config.toml
hidden_size = 160
hidden_act = "gelu"
norm = "layernorm"
norm_eps = 1e-05
positions = "rope"
weight_decay = 0.044
lr_head = 0.00425
doc_mask = true
train_tokens = 90530000
Each number is 128 + 32 x the weight over its row's rms, rounded and kept within 0 to 255. Layers, rows and columns count from 0. The size above them is the row's rms in percent of the matrix's.

# layer 6 attention query, 160x160, rms 0.088, rows 127-137, columns 80-159
size [117  63 109 100 107  90  84 148 106  94  95]
[[149 129 141 110 101 110 149 159  89  69 110 101  60 121  95 131 144 142 122 151 137 130 124 121 111 148 115 105 120 182 188 151 138  98 131 148 146 107  35  85  90 107 130 157 149 113 146 116 137 168 163 189 125 101  99 169 143 107 199 155 154 132  80 127 132 145  43 152 168 235 114 100 132  93 112 127  72 167 157 170]
 [127 140 170  97 184 126 139 200 148 126 115 124 140 180 126  87 115 102 126 140  88 117 113 147 173 110 181 116  86 165 147 109 129 179  82  64 144  91  84  84 124 144 111 162 131 149 168 128 152  84 107 155 119 151 165 147 107 149 169 138 130 210 114 122 144  50 131 128 121 134 118 104 113 126 123 124 118 140 128  79]
 [148 112 123 101 124 114 139 115 137 178 142 145  86 135 119 129 165  92 157 120 151 192 145 112  95 180 146  88 162 107  91  85 119  71 164  96 154 168 139 144 175 144 109 143  91 110 122 136  77  94  89  65 125 115 167 152 155  83 131 105 153  59 141 152 128 123  25 136 108 159 157  92 187 134 123  91  87  99 104 121]
 [102 110  86 142 129 128 132 152  95 177 147 179 127 134 176 140  90  91 128 127 123 102 174 119 113 113 110  55 137 137  86 111 152  99  73 163 139 139 154 176 189 115 121 128 120 103  72 111 172  74  65 149 108 185 118 164 140 152 110 114  97 124 163 126  99  87  88 124 147 133 162 173 170 121 146 139 115 121 107  86]
 [104 122 132 130 144 136 145 161 125 133 122  68 129 159 135  84 131 157 168 194 199  65  95 141 140  66 102 160 173 148 124 140 109 157 152 107  89 136 131 106 124 124 117  99 146 143 205 156 139 125 132 140 134 166 105 115 104 167  83 181 156 161 148 106 156 175 209 142  94 118  87 134  96 144 141  97 181 146 127 173]
 [141 143 150 162  93 166 101 146 164  77 130 140 120 147 203 124 128 158  93 175 140 125 140  90 130  63 112 110 128 140 121 122 112 100 110 135  34 131 104 196  41 138 121 127 105 171 130  57 160  96 113 143  92 164 112 132 138 115 135 135 115 186 130 111 114 188 155  90  90 154 168 167 157 112 153 144 187 161 124 131]
 [160 127 131 104 132 106 101  71 122 150 109 142 123 114 112 170 140 152 196 119 120 163 156 121 124 186 129 184 132 136  70 141 131 100 155 140 143 148 135 107 176 119 144 131 106  86 103 133  84 160 147 100 160  61 133 146 154 153 134 123 138 104 132  96 116  87 111 168 190 125  94  53  89 140 109 126 143  83 158 150]
 [131  80  74 150 141 118 117 128 101 170 131 172 118 141 136 135 135 100 125 112 124 167 153 138  57 142 146  31 132 113 114  93 151 107 136  77 155 188 129 119 199 147 121 122  98  55  79 120 117  88  99  95  85 134 134 135 154 145 129  73 118  88 152 162 105  89   6 136 104 169 165 120 159 100 144 101 108 114 113  80]
 [168 139 108 133 130  81 158  98 100 163  86 136 145 155 126 101 165 123  86 102 122 109 177 136  83 128 113  73 143 126 113 100 115 132 107 101 151 204 119 116 178 133 115 159 132  69 128  96 140  76 131 139  90 110  90 114 153 122 100  79 105  98 123 138  67  82  95 126 100 145 162 166 126 102 129  52 159 112 112 107]
 [159  69 135 195 135 160 155 154 148 174 186 132  80 124 115  65 123 127 165  83  69 127 109 172 121 169 106 135 122 157 128 124  99 138 118 181 113 143  95 155 123 113  69 115 132  98 108 136 107 149 183 164 109 122 129 127 163 101 139 162 145  83 108 134 100 138 136 133 123 182 150  87 121 112  53  94 157 143 108 130]
 [177 143 137 151 126 139 160  97 103 100 107  88 143 139 145  76 111  90 152 113 121 164 152 170 161 103 143  45 131 143 132  87 137 160 143 141 163 109 122 134  56 139 147 136 156 163 101  85 145 173 147  81 133 160 138 121 144  70 141 205 105 118  84 142 126 133 114 153 114  49 102 121 154 136 141 162 120 143 154 135]]
# layer 6 attention key, 160x160, rms 0.0932, rows 127-136, columns 80-159
size [120  67  93 148 137  69  57  85  86  85]
[[114 137 197 103 130 140  95 128 152 102 140 118 106 144 132  93 150 123 178 116 147 100 122 145 131 120 124 144 117 191 177 137 138 162 113 113 163 147  80 125 172 151 124 113 195  71 146 103  49 131 208 171  98 114  67 143 139 132 117 115 140 101 166 150 108 136 108  94 147 115  89  68 122 135 145 109 113 117  77 105]
 [122 148 170 147  95 117 133 151  96 121 116 153 129 117 129 121 126 156 147 135  74 123 140 156 131 102 135 127 125  90 132  87  86  89 169 186 197 120 167 161 149 143 113 125 132  52  64  88  97 152 145  78 141 115 103 169 158 122 115 127 126 141 118 154  58 184 118 117 165  72 105 111 122 148 137 133 116 130 159 147]
 [112 167 171 121 128 120 139 180 155  86 106 148 165 132 114 106 160 140 127  83  73 126 158 125 143  97 138 115 153  95 189  52  77 152 139 164 179 147 151 129 150 129 120 145 113 146 112 195  89 159 136 106 103 139  19 153 114 134 135 137 121 131  86 176  50 140 124 145 208 110 138 105 147 156 152 128  68 146 116  95]
 [144 109 154  66 145  80 136 105 174 128  84 140 155 105 181 121 124  74 168  65  73 188 129 101 129 129 121  82 133  86 129  80  92 128 154 119 114 126 146 135 119 148 131 132 146  98 175 156  43 153 111 118  70 181  46 229 150 126 153  79 107  73 117 126  94 118  98  94 141 135 198 117 101 141 113  86  84 169  80 120]
 [145  57 132 114  92  70 169 114 171 149  96 119 159  93 166 136 129  84 168 142 110 144 169 121 134 131 133 131 151  49 101 131 105 125 104 102 131 137 166 173 158 165 122 158 124 125 112 155  66 103 103 148 150 183  50 176 126 119 130 142 118 144  85 131  90  79 133 138 134 125 154  89  93 119 128 131  50 167  90 123]
 [129  82 111 102 131 123 194  89 148 205 159 140 137  82 127 124 102  77 113 115 142 141 146 127  73 209  97 107 109 121 120 123 152 159 118 164 163  99 177  73 104  64 159 127 143 110 176 118 115 147  78 132 189 123 171 126 160 140 175 148 141 105 180  97 164  77 126 101 119 156 149  59 154  99 145 109 153 124 168 130]
 [145 135 125 142  88 136  98 163 110 157 153 100 145 120  69 108 108 114 153 142 126 117 133 139 187 137 176 117 117  93 159 154 102 157  96 103 168 119 124 124 169 121  88 203 122 213 104 147 157 100 170  95 133 130 101 153  65 122  63 158  98 102 151 140 134 138 110 160 150 125 147 156 174 143 143 107  81 121 109  50]
 [121 136  56 124 167  97 162 137 122 118 141 142 121 115 161 112  99 118  87 166 124 114 178 131 120  87 138 122 177  89 106 157 142  77  66 162 114 118 124 163 182  65 112 134 130 159 127 118 155  60 112 155 145 166 143  87 144 139  77 116 150 156 177 123  82  76 124 122  96 134 155 112 117  75 140 170  77 140 133 101]
 [ 96  55 119 110  69 104 173  89 152 157  98 112 164 134 113 170 130  90 183 223 140 187 158 102 127 175  99 138 146 114 116 177 115 149 151  53 119 126 132 142  76 177 131 195  87 123 121 158  69 140 144 116 149 131  95 160 120 155 170 174  91 119 104 103 161 119 180  96  43  92 153 125  97 129 127 105 145 158 126 141]
 [130 106 136 143  61 121 117 109 135 117  87 107 123 129 135 146  97 128 174 130 102 104 136 129 174 132 137 141 194  99  78  82 110  82 154 100  70 149 133  67 124 142 203 125 188 128 110 203 180 169 161 124 152 137 121 145  65 163 144 127 125 139 117  80 162 137 143 112 114  81  75 190 164 149 130  91 146 147 148  94]]
# layer 6 attention value, 160x160, rms 0.143, rows 96-127, columns 80-159
size [104 102 108 107 113 122 103 111 104 109  98 110 102 109 103 111 108 111 111 103 104 105 104 110 114 107 102 109 107 104 100 105]
[[ 66 139 142 134 129 145 147 174 126 105 144 153 143 137 116 145  89 158 113 161 115 189  94 125 168 142 147  82 148 150 169 150 130  93 113 153  80 124 122 136 125 127 133 186 148 224 103 134  66  81 165 160  90 166 158  94  94 127  92 115 151 161 158 119 118 139  88  94 126 111 116 111 136  94 141 148 132 191 154 152]
 [170  82 105 202  86 188 134  58 146  87  55 102 161 121 138 148 104 110  88 168  86 119 182 101 113 176 120 102  98 155 148 147 116 130 170 101 116 135 178 151 115 139  86 176 137 109 122 136 145 116  99 136 151 105 141  95 101 162 112 104 137 170 115 135  71 164 136 157 140 213 120 122 111  93 123 129 142 157 109 113]
 [150 158 106 122 104 117 160 186 189 161 132 143 154 150 145 142 149 105 150 152  72 141 142 127  88 128 102 101  85 123 120 119 190  90  82 139 144 133 125  91  89 144 145 135 125 115 142 119 152  78 122 162 169 151  96 136 132 111 201 151 108  84 124 184 147 116 120 162 110  72 130  95 125 140 189 168 142  70 143 132]
 [154 148  97 164  68 127 101  38 144  97 149 106  73 102 158 138 117 135  86 220 135 131  55 160 119 187 119  54 134 128 163 165 160 136 108 161 135 175  98 126  94 160 112 107 109 166 141  80 124 155  48 119 106 146 189 128 103 148 152 155 165 156 124 144  64 112 171 153 124 128 180  76 183 103 173 143 134  96 127 113]
 [210 150 164 141  84  86 117  53  95  99 170  98 185 207 141 187 127 160 170 149 113  89  54  72 118 105 141 155 135 125 149 141 114  95 140  86  81  84 110  84 106 118 108  68 164 101 107  89 142 121 139 202 152 109 174 130 188 164 124 127 107 119 136 173  83 129 142  87 112 122 141 108 140  84  95 107 161 132 115 107]
 [158 130 147  97  95 100 149 151  44  60 156 147 119 117 153 108 111 112 116 156  73 133 179 143 107 103 135 135 125 138 185 166  96  68 131 171  94 113 119 144  91 140 113 126 149  91 182  99 129 153 145 155 175 115  81 135 112 142 124 133 104  97 164 123 113 154 137 109 109  82  99 139  79 118 166 167 183 118 168 182]
 [123 134 127 113 109 140 126 144 116 166 117 108 116 130 161 142  58 153 131 133  98 117  83 148 107 145 128 122 150 138 104 159 111  34 152 161 131 207 161 122  87 150 138 101  97 142 142 126 166 165 101  75 125 136 105  91 153 120 133 140 144 118 155 141  85 134 129 106 162  96 123 170 154 151  89  46 146 100  89  95]
 [140 106 198 133 149 117  50  90 156 140 180 140  95 111 168  94 111  90 121 158 140 140 149 120  88 100 171  71 133 123 105 141 117 108 166  90 171 145 119  66 123 171 116 175 157 102  96 183 116 150 121  94 163 128  89 165 139 141  44 107  89 106  97 160 104 150 152 150 166 120 156 153 149 185 130 117 102 121 115 206]
 [155 163 164  59 102 154 127 162 105 111 113  96  99 130 164 187 118  77  95  95 119 158 210 130 182 103 116 144 159 155 152  86 135 169 120 108 147 156 130 172 148 202 163  67 127 103 126  99 113 108 111 154 147  87 138  66 147 119  79 131 129 118 107 119 145 130 133 135 141 151  80 111 150 155 103 132 136  95 157 130]
 [123 127 121  76 134  50 113 126 140 147 111 165  47 102 106 121  89 185 131 153 120  70 154 127  75 136 110 178 109 157 192 124  88 119 164 117  57 193 187  98 160 100 166 186 162 172 111 181 130 121 118 143 129 170 110  98 157 132 147  95 186 151 103 121 136 131 111 146  91 104 210 165 158 137 149 120 138 139 112 127]
 [116 102 108 134 158 148 106 170 130 129 150 216 167 157 138 121  91 156 112 122 134  94  88 174 169 176 178 103 114  91 170  54 152 171 126  65 155 145  87 180 107 131 154 167 133  99 142 135 145 111 149  93 171 118 165 156  94 151  37 149 135 143 121 109 189 104 135 103  91  99 157 104 136 136 153 149 176 101 116 148]
 [110 115 135 135 107  59 137 160  92 190  72  80  56 139  66 102 160 120 185 108 151 104 119 150  87 165  75 142 161  67 155  87 154  84  99 154  94 165  75 153  89 150 101 134 137 108 143 150 149 164 150 173 135 168 137 120 159 129  96 113 167 183 133  71 160 174 106 122 144 170 111 100 153 114  67 149 122 124 133 169]
 [106 116 111 160 167 118 104 129 143 146 161 115 120 169 140 122 127 186 158 147 177 201 135 142 128 153  96  69 147 149 183 123 151  68  88 122 111 136 113 164  25 226  91 137 170 109 153 176 139 134 175  72 114 155 156 124 119 118 162  95 128 185 148 119 134  81 165 168  75 128 192 114 125  86 107 107  73 146  96 154]
 [174 123 153 124 141 181 126  92 121 137  82 112 159 195 138 136  91  46 180 166 122 133 107 127 125 141 104  95 136  91  99 152  93 164 117 146  35 141 148 113 109 136 124 153 132 148 128 194 142 139 134 146  55 141 120  76 164 144 120 114 120 216 136 102 141 103 134 187 133 122 131 123  91  99 145 172 162 163  70 146]
 [214  52 100 142 200 102  94 108  93 106 157 184 141 118  79 117 108  89  57 120 166 123 111 106 118  93 149 152 129 129 102 164  91  67 131 153 130 154 100 132 142 134  94 127 151  60 185 139 123 134 167 141 110 147 115 146 130 130 121 119 211 180  85 138 146 149 172  97 121  42  82 119 151  56 130 114 126 140 135  98]
 [128 156 108  97 122 157 158  89 202  96 178 106 105 139  95 129  79 121 164 137 174 107  81 116  87  77 130 196 115  93 117 149  71 122 121 149 154  97  67 142 159  85 172 155 152  80 105 164 134 163 111  94 198 117 176 125 139 162 123 133  92  96 106 131  98 132  50 105  95 188 186 123 185 104 151 122 138 131 137 133]
 [182 117 135 140 112 185  97 125 158 134 104 148  85 138 103  89 132 171 152  64 138 145 148 144  82 107 180  63 116 118 153  67  32 163  55 122 123 126 167 113 131 154  89 176 167 133 119  91 122 111 146 135 154 121 183 148 101  85 160 169 178 110 131 110 142 116 107 104  74 156 148  90  93 131 123 163 135 130 126 145]
 [130 154 128 134  89 121 119 168  88 137 149 191 150 121 100 115 144 106  89  98 155 157 145 218 118 152 109 120  79 170  83 131 103 116 141 138 158 105 162 166 173  94  68 111 131 137  96 145 195 176 150 101 123 119 184  36 179 109  87 138 167 146 104 132 105  71 111 148 133 142 132  85  94 190 134 130 123 117  30 172]
 [ 90  90 143 153 170 128 154  97 139 130  89  82 106 135 111 126  87 144 131 124 132 164 140 191 135 167 114 129 120 190 119 120 148 160 101 188 145 122 136  53  75 113 138  74 167  88  85 133 137 131 169 118 139 129  77 160 157 126  81 123 143 157 139 117 128 103 159 124 113 199 156 120  86 145 213 100 173 107  83  91]
 [156 164  97 143 115 165 116 127 121 120 198  86  79 111 126 113 147 105  90 134  70 136  94 139 142 118  96 184 108  76 112  99 156 139 155 156 141 149 107  54 157 138 163 115 142 140 132 105  94 140 107 109 146 159 103 149 133 118  96  76 202  89 107  56 121 166 130 165 103  88 113 112 106  99 140 166  87  99 115 183]
 [120 106 144 144 147  79 108 184  97  78 125 171 144 123 116 138 113 142 193 164 135  78 125 204  77 149 146 104 137 212 143 111  65 109  75 121 145  77 158 137 143 126 195 138 158 169 149 169  86 116 103 127  80 117 166  90  78 134 124 156  99 133 111 129 149 108 162 180 153 112 132 168  74 102 136 111  90 147 152 110]
 [141  79  92 105 118 187 180 153 203 159  92 155 110 153 119 127 172  97 138 136 127 115 101 146 162 110 167 130 123 109 184 132 176 106  91 124  68 145 100  67 155  93 132  72 126 189 127 144 171 114 144 110 160 136 100 126  70  97 155 120  96 159 140 109 149 131 131 103 105 135 176 164 138 157 138 134 164  90  69 121]
 [168 107 137 163 118 117  73 137 130 150 188 126  57 148 139 137 202 105  63 151 115 113  94 142 175  74 207 129 156  90 169 181 120 106 138 183 156 136 110 130 142 138 159 119 104 181 118 152  81 109 155 162 122 117 137 165 182 104 116 131  80 131 108 144 115 154  48 110 128 155 134 150  74 135  79 140  71 142  83  86]
 [132 111 119  92 208 161  82 163  63 131 144 130 145 108 169  97 129 111 135 124 139 119  87 115 113 128 165 106 124 104 137 126 100  84 144 177 127 111 126 192 111 140 147 132 137 161  78  73 155 123 148 132 189  85 131 141 135 138 127 126 187 150 158 186 151  89 111 138 162 116 148 153 101 159 164 155 109 142 140 113]
 [126  95 196 168 131 151 105 156 167 123 132 155 120 161 113 148 186  87 125 144 104 127 163 134  95  98 119 147 136 111  87 169 137 142 121 109 119 200 142 114 111 123 144 114 155 141 127 196 147 207 127 106 112 113 134 165 106 102 122 169 102 164 201 186 150 176 118 117 120 130 119 112  74 130 157 119 107 168 151 113]
 [164 142 165  97 148 135 156 130 161  90 124  78  95  97 169 133 152 168 110 123 128  96 143 132 142 161 166 108 149 145  64 120 137 137 173 110 106 143 118 171  99 115 195 122 156 107 152  99 150  84 102 104 134 162 128 136 152 169 122  80  77 156 136 131 102  82 132  73 108 102 103  87  85  90 139 128  91 129  80 139]
 [172 123  78 145 103 130 130  29 144 152 125 120  95 133 144 169 167 146 138 103 153  93 108 183  99 111 141 150  77 172 143  90 160  88 125  96 184 103 153  91 112 244  98 102 174 153 166  99 181 119 113 112 125 150 142 154 111 131  99 151 101 147 165 151 175 148  93 142 144 140  93 181 198 126  58  87 160 113 137 158]
 [156 108 101 118 108 148  89 187 150  66  93  95 141 175 189 107 102 133 171 150  82 152 110 133  96 119  98  71 154 154 178  85 148 130 139 154 116 153  69 113 145 107  97 132 150  80  94 167 144 156 133 166 153  90 119 124 122  90 130 130  90  84  85  92  86 116 156 129 125 112  93 159 127 119 103 177 147 173 118 154]
 [ 95 130 178 103 158 159  85 180 130 152 161 141 113 106 138 102 107 141 140  92  64 170  81 174  84 114 151 174 120 105 126 119  89  90 112 134  87  75 117 137 181 184 123 133 101 141 212 174 187 131  87 123  66 111 114 137 139  93 123  48 131 102 169 200 122 143 145 186 122 155 167  93 142  97 154 111 153 176 139 169]
 [130 166 104 171 157 141 207 133 132 106 185 138 106 136  69  90  98 154 164 131  83 132 158 172 160 144 146 126 176  47  95 146 131 152  94 128 127 158 112  77 158 137 113 138  82 105  87 148 104 106 119 177 140 161 134 100 129 125 110 106 127 130 149 153 176  73 136  99 189 105 106 137  51 169 146 116 111 117  74  89]
 [176 115  98 125  85  77 170  81 116  65 141 145 118 121 107 169 138 147 125 100 149 131  80 165  35 120  69 135 181 116 115  58 101 179 133 107 168 158 117 136 149 171 134 121 118 109 135 151 143  85 176 159 127 185 137 107 147 132 157 124 159 153 133 152 113 166 133 118 135 172 160 129 116  76 134  87 109 162 182 120]
 [111 125 150 201 127  90 143  65 168 144  84 129 171  94  92 124  73 121 114  76 154 125 117 133 124 116 158 145 113 121 165 120 172 160 174 159 124 151 137 165 141 164 132  84 118 127 100 192 111 137 146  99 110  94  97 143 134 140 124 134 190 142  89 171 152 113 204 117 100 130 113 130 142 119 145 141 143 107 141 111]]
# layer 6 attention output (transposed), 160x160, rms 0.126, rows 96-127, columns 80-159
size [ 96  98 101 101 104 112  97 103  99 102 100  98  94 103  98  99 100 104 106  95  95 101  92 100 105 102  97 101 100 100  96 100]
[[163 126 177 155 176 179 103 129 154  60 102 165 102 142 105  92 173  92  85 122 149 132 172 146 136 132 188  98 125 122  88 141 101 204 121 108 105 147 129  61  85 143 154 105 105 151 104 153 172 126 149 126 155 127 163  61 113 180  90 142  93 155 173 125 165  84 141 138 134 125 137 200 135  77 193 146 153  36  69 128]
 [140 182 192 125 174  88 134  87 148 177 187 171 181 126 118 123 116 110 127 126 172 155 122 121 160 133 155  94 195 118 133 115 180 100  97 110 119 145 125 172 130  92  92 144 130 106  93 105  83 151 170 132 164 102 103 169 217 108 175 145 118 141 151  70  75 158  95 174 133  95 114 139 169  63 101  60 105  90 142  70]
 [140 116  84  93  72 145  80 113  60  78 150 112 141 145 111 125 128 132 140 112 169 185 153 143 141 149 194  80 124 106 144 152 112 155 154 148 125  91 149 168 147  93 116 144  89 132 107 117 126 153 102 128 109  61 175 114  87 173 104 138 101 155 146 105 189 126  86 146 124 136 143 127 203 173  84 160 151 126 184 129]
 [106 165 121 171 132 131 130 144 143 166 128  86 142 115  45 110 101  72 176 116 150 128 137  78 129 125 131 141 105 145 161 114  93 171 177 185 104 123  58  69  73 169 116  34 208  54 110 126 132 124 153 127 145 121 135 121  87 206 142  83 111 146 148 140 104 139 131 145 170 127 122  85 177  81 100 109  98 119 134 136]
 [ 60 125 109 143 101  87  79 138 158 148  79 161 154  95 138 108  94 120  65 102 194 216 150  88 128 132 157 110  63 139 155 141 109 129 117 159 173  89 105 159 142 157 142 163 129 131 142 144 109 145  88 213 145 197 143  86 171 162 104 161 147 102 118  94 134 100 137 145 139 110  96  66 128 143 104 136 144 141  84 179]
 [133 139 113 131 117 179 146  96 139 104 101  97 197 157 107  83 162  83  77 132  69 122 110 125 122 160  74 116 150 116 120  69 127 148 133 109 146 114 149 197 157 113 155 138 156 156 154 175 145 133  60  75 180 132 150  69 217 155  75 118 162 143 147 195 135 151  91 119 147 161 177  91 103 160  90 185 123 134  91 150]
 [126  97 157 219 119  88 140  48 178 120 148 149 135 142 104 154 123 105 116 144 159  90 109  76 105 173 126  75 125 138  81 120 121 213 173 121 164  60 134 171 109  94 107 134 106 112 114  84 152 147 128 135 158 163 115 111 147 120 171 113 127 141 140 130 111 105 113 113 153 138 100 145 123 152 131 148 147  94 136 112]
 [ 97 123 106 106 190 126 182 103 105 132 117 160 127 131 126 164 137 156 208 122 133 147 133 188 111 120 110  95 199 141 181 148 161 107 133 143 114 106 200 107 109 113 168 157  91 111 114  78 160 154 116 176 156 130 122 143 127 128 155  80  50 186 102 122 140 130 141 122 113 110  92  90  87 140 155 133 180 122 142 116]
 [129 140 159 128  82  94 137 124 109 108 142 107 184 110 152 110 133 173  95  66 139 163  96 152 177 182 104 103 149 108 148 169 123 102 158 178  82  91  92 131 105 140 158 127 147 171 122 107 148  87 155 125 116 135 166 175  98 130 116  92  87 123 125 138 136 149 181  96 135 130 122 119  99  88 146 149 142 100 168 165]
 [ 84  93 118 118 111 113 139  85  65 151 168 121  75 146 169  87 115 145 199  67  69 207  75  97 123  87 144 114 147 172 104 147 108 135 115 107 136  94 183 137  78 168 172 126 188 113 149 117 154 102 142 130 128 100 162 107  92 119 120 162 161 163 139 161  99 181 115 115 150 178  89 164 139  57 125 186  77 136 128  95]
 [123 120 132 122 117 130 136 134 138 124  91  95 143  61 141 114 130  91 115  79  88 146 195 133 112 137 122 134 155 141 125 119 128 143 113 139 140 120 122 151 105 151 156 130 114 180 114 135 192 197 162 202  85 110 129 103 135  94  95 143 117 133 166 158 151 182 120  84 127 129 164 104 170 120 130 143  85 227 150  80]
 [135 180 109  84 138 187 127 123 160 109  99 133 120  75 147 122  94 133 107 175  87 162  89  90  80  59 140 160 177 133 110 172 154 134 143  84 163 141 131 121 103 150 102 128 113 124 178 121  79 136 181 173 111  70  84 154  88  97 119 152 115 174 153 123 116 150 168 146 157 121 159  91 143  94 122 156 150 135  69 185]
 [108 102 128 143 173 106 131 162 131 138  90  71 125  76 111 138 102 119 146  93 147 153 103  92 141 168 114 134 176 108 105 132 100 175  37 112  73 137 136 109 150 180  85 163 128 179 152 100  88 120 114 116  86 113 105 119 141 112  84 149 119  94  75 197 124 107 135 137 198 161 167 124 102 126 129 138 132  97  88 146]
 [ 73 158 135 134 126 146 153 147 131 135 162 132 164  88 165  79 151 124 119 204 153 184 133 109 115 147 171 133 129 150  81  44 181 114 148  85 141 141 120 137 128 148 111 149 118 128 155 119 174 153 134  99 162 152 172 124  58 116 140 140 136 172 136 121 105  97 108 101 137 123 161  76 135 104  66 115  97  40 173  94]
 [103  91  86 172 154 108  86 118 110 163 113 147 178  86 103 127 116 167 169 115  74  86 123 158 171  94 172 161 135 170  75 115 147 123 137  60 157 119 119 113 109 179 105 192 161 176  95 144 132 161  54 145 154 154  93 136 123 127 111 120 127 109 168  92  88 207 113 109 103 191 128 137 151 169 154 137 132  93 149 115]
 [ 88 107 111 117 113 169 132  65 137 125  83 131 116 108 136 136 134  94 122 178 146 152 102 147 146 131 141 118  95 131  85 160  84 143 137 134 122  94 151 101 155 142 129 123 109 101 161 137 171 185 141  77 122  96  82 146 166 150 143 161 178 124  96 198 148 149 113 134  58 131 165 117 152  65 131  88 110  81  73  78]
 [ 94 170 161 111 113 160 172 131 134  31 108 160 147  78 163  81 130 158  89  65  11  96 142  66 132 160 121 137 133 115 112 166 123 104 149 112 111  79 104 102 144 149 200 142 165  70 111 104 102 136 157 180 158 109 112 103 125 182 151  73 147 131 143 121 102 105 118 119 162 111 120 195 130 153 174 138 145 122 150 116]
 [115 147 165 142  77 135 144 144  76 140  52  71  93 153 118 165 107  49 114 128 128 153 122  96 129 103 155 153 183 142 138 152 193 117  73  88 166 164 189 149 151 141 107 119  96 140 144 146 154 178 188 130 116 142 127 142 148 192 112 124  51  66 175 150 168 115 111 140 116 139 149 102 213 113 170 146 152 123 142 137]
 [158 159 184 133 106 174 130  70 163 134 159 132 147 151 150 121  86 139  89 111 118 122  96 172  93 166 179 160 102 100  70 149 148 170 121 121  94 118 114 113 103 127 103 192  90 138  84 147 139 109 159 186 154  64 104 166 111 221  90 149 127 101  63 105 192 148 120  91 113  91  95 123  83 136  49 180 107 115 122 173]
 [121 146  81 106 111 106 118 138 145 116 138  86 108 227 140  97 121 152 130 131 107 125 186  72 179 128 147 177 237 204  87 170 118 135 148 163 166 112 150 134 163  96  73 154  91 126  66 145  89 145 191  94 141 149 101 114  94 132 150 116 117 142  74 160 197 177 191 150 125  71 104 135 147 126 108 124 127 141 171 115]
 [ 97 117 195  83 146 169 142 117 106 132 102 122 104 149 125  91 138  97 167 113 112 227 130 114 157 162  96 118 112 111 162  77 157 176 170  74 120 108 163  75 116  93 239 138 167 145 129 142  86 114 142 158 203 102 166 117 112 146 111 145 104  82 144 137 125  73 126 144  95 166 102 178 155 174 137 130  75  98 189 156]
 [119 121 174 190  58 177 142  92 111 132 106 119 127 103 153 126 111 141 176 131 125 120 131  57 123 103 110 101 108 166  98  78 128 151  92 137 148 130 138 131 121 151 119 175  79 121 112  95 151 149  98 112 126 150 144 158 105 159  77 132 122 128  86 112 169 163  91 127 170 125 138 190 146 123 117 121 109 151 174 190]
 [102 142  88 138 172  87 185 126 125  46 116 100 145  76  90 144 124 185 142  86 128  98 105  61 151 143 142 153 102 100 101  85 131 160 118 140 101  64 145 118 104  94  80 154  87 160 124 130  87 125 111 170 151 113 200  74 119 202 159  88 201  87 152 153 124 121 130 162  95 159 122 144 164 115 117 136 110 186 119 183]
 [ 48 108 119 177  95 151 134 132 158 120 139 159 106  81 101 116 143 137 205 138 115 110 135 119 163 101 106  89 177  98 140 150 130 181  91 112  54 110 163  69 150 204 135  98 175 179  90 180 111 106  99 143 141 120  97 164 122 121 150 110 154 112 120 125 155 121 180 147 112 110  91  99 139 196  94 127 152 124  67 132]
 [142 113 172 144  97  86 128 133 156 183  82 104  60  99 120  55 137 138 165 126 100 140  97 142 124 140 142  97 195 115  74 142 144  99 157 139 153  77  87 125  99 152  90 171 116 124 132 107 149  79 152  89 108 186 126 199 151 153 134  90 177 105 135 110 109  92 137 165  82 144 140 120 155 143 142 103 176  95 168 145]
 [117 140  60 128 118 134 137 120 103 149  77 140 147 129  91  69 125 115 149 108 106 127 164 119 145 125 109 127 127  99 177 113 175  95 173 110 199 124 136 160  79 153 155 185  62 117  93 151 102 151 211  82 124 135 147  95 119 201 101 127 136 124 120 133  97  68 127 124 128 101  86 135 109 108 149 163 138 123  98  87]
 [124 139 150 172  47 127 180 165 190 110 176 151 141 144 145 194  69 117 131 134 116 150  87  87 127  60 164  98  98  74 166 135  72 160 167 165 110 145 117 103 156  56 143  68 154 107 143 170 131 158 112 182  90 169 153 126 122 124 123 110  65 102 143 102  79 148 138  99 133 133 173  86 157 111 147 127  98 154  94 150]
 [126 136 147 103 131 115 103 104 111  68 187  93 131  40  74 137 157 108  94 135 187 129 118 133 131 114 175 132 156 137 160 167 160 140 189  92  88 115 162 159 127 109 191 109 100 118  80 142 176 170  87 157 112 160 108 139  84  69  55 157 213 131 158 132 126 160 145 124 167 125 113 105 126 160  98 137 118 148 182 140]
 [156  85 158 135 138 160 163 135 133 122 180 116 105 128 112 102 141 109 209 118  95  93 152 114 135 192  76 140  86 133 137 151 111 185 125  75 162  68 111 146 129 114  81  64 125 135 145  70 135  77 150 140 151 103 145 115 160  97  62 124 124 165 125 105 141 104  92 100  98 122 164  67 124 206 117 140 159 107  77  91]
 [120  87 102  99  90  59  70 136  83 127 100 237 119 107 164 151 117 139  78 143 149  55 124 184 136 120 141 118 183 166  92 147 130 109 138 132 110 175  84 137 191 155 128 136 170 115 102 127 100 109 151 119 156  93 152  90 136 125 110  44  85 166 149 145 107 120  77 164 121 139 137 154 131 118 126 199  86 145 138 140]
 [124 199 136  88 126 156 104 139 157 108 168 111 107  75 170 162 117 151 138 155 126 166 111  86 127 111 118 134 145 149 112 156 128  49  38  57 114  97 153 105 163 150  98 120 154 138 131 111  49 220 168 122 116 171 142 130 178 122 121 108 125 121 173  89 162 117 109 144 161 160  74 110 183 151 152 157  86 102 127 153]
 [165  93 156 112 177 113 178 126  90 126  97 103 168  85 123 107  97 109 135 109 131 133 105 147  80 124 135 114 119 112 186 178  87 165  89 133 144 150  80 133 126 158 111 131 145 120 115 101  87 115 128 147 165 147 155 172 111 107 128 134 172 126 114 117 226 152 133  99 116 164 104 115 173  92  88 186 108  68 121  89]]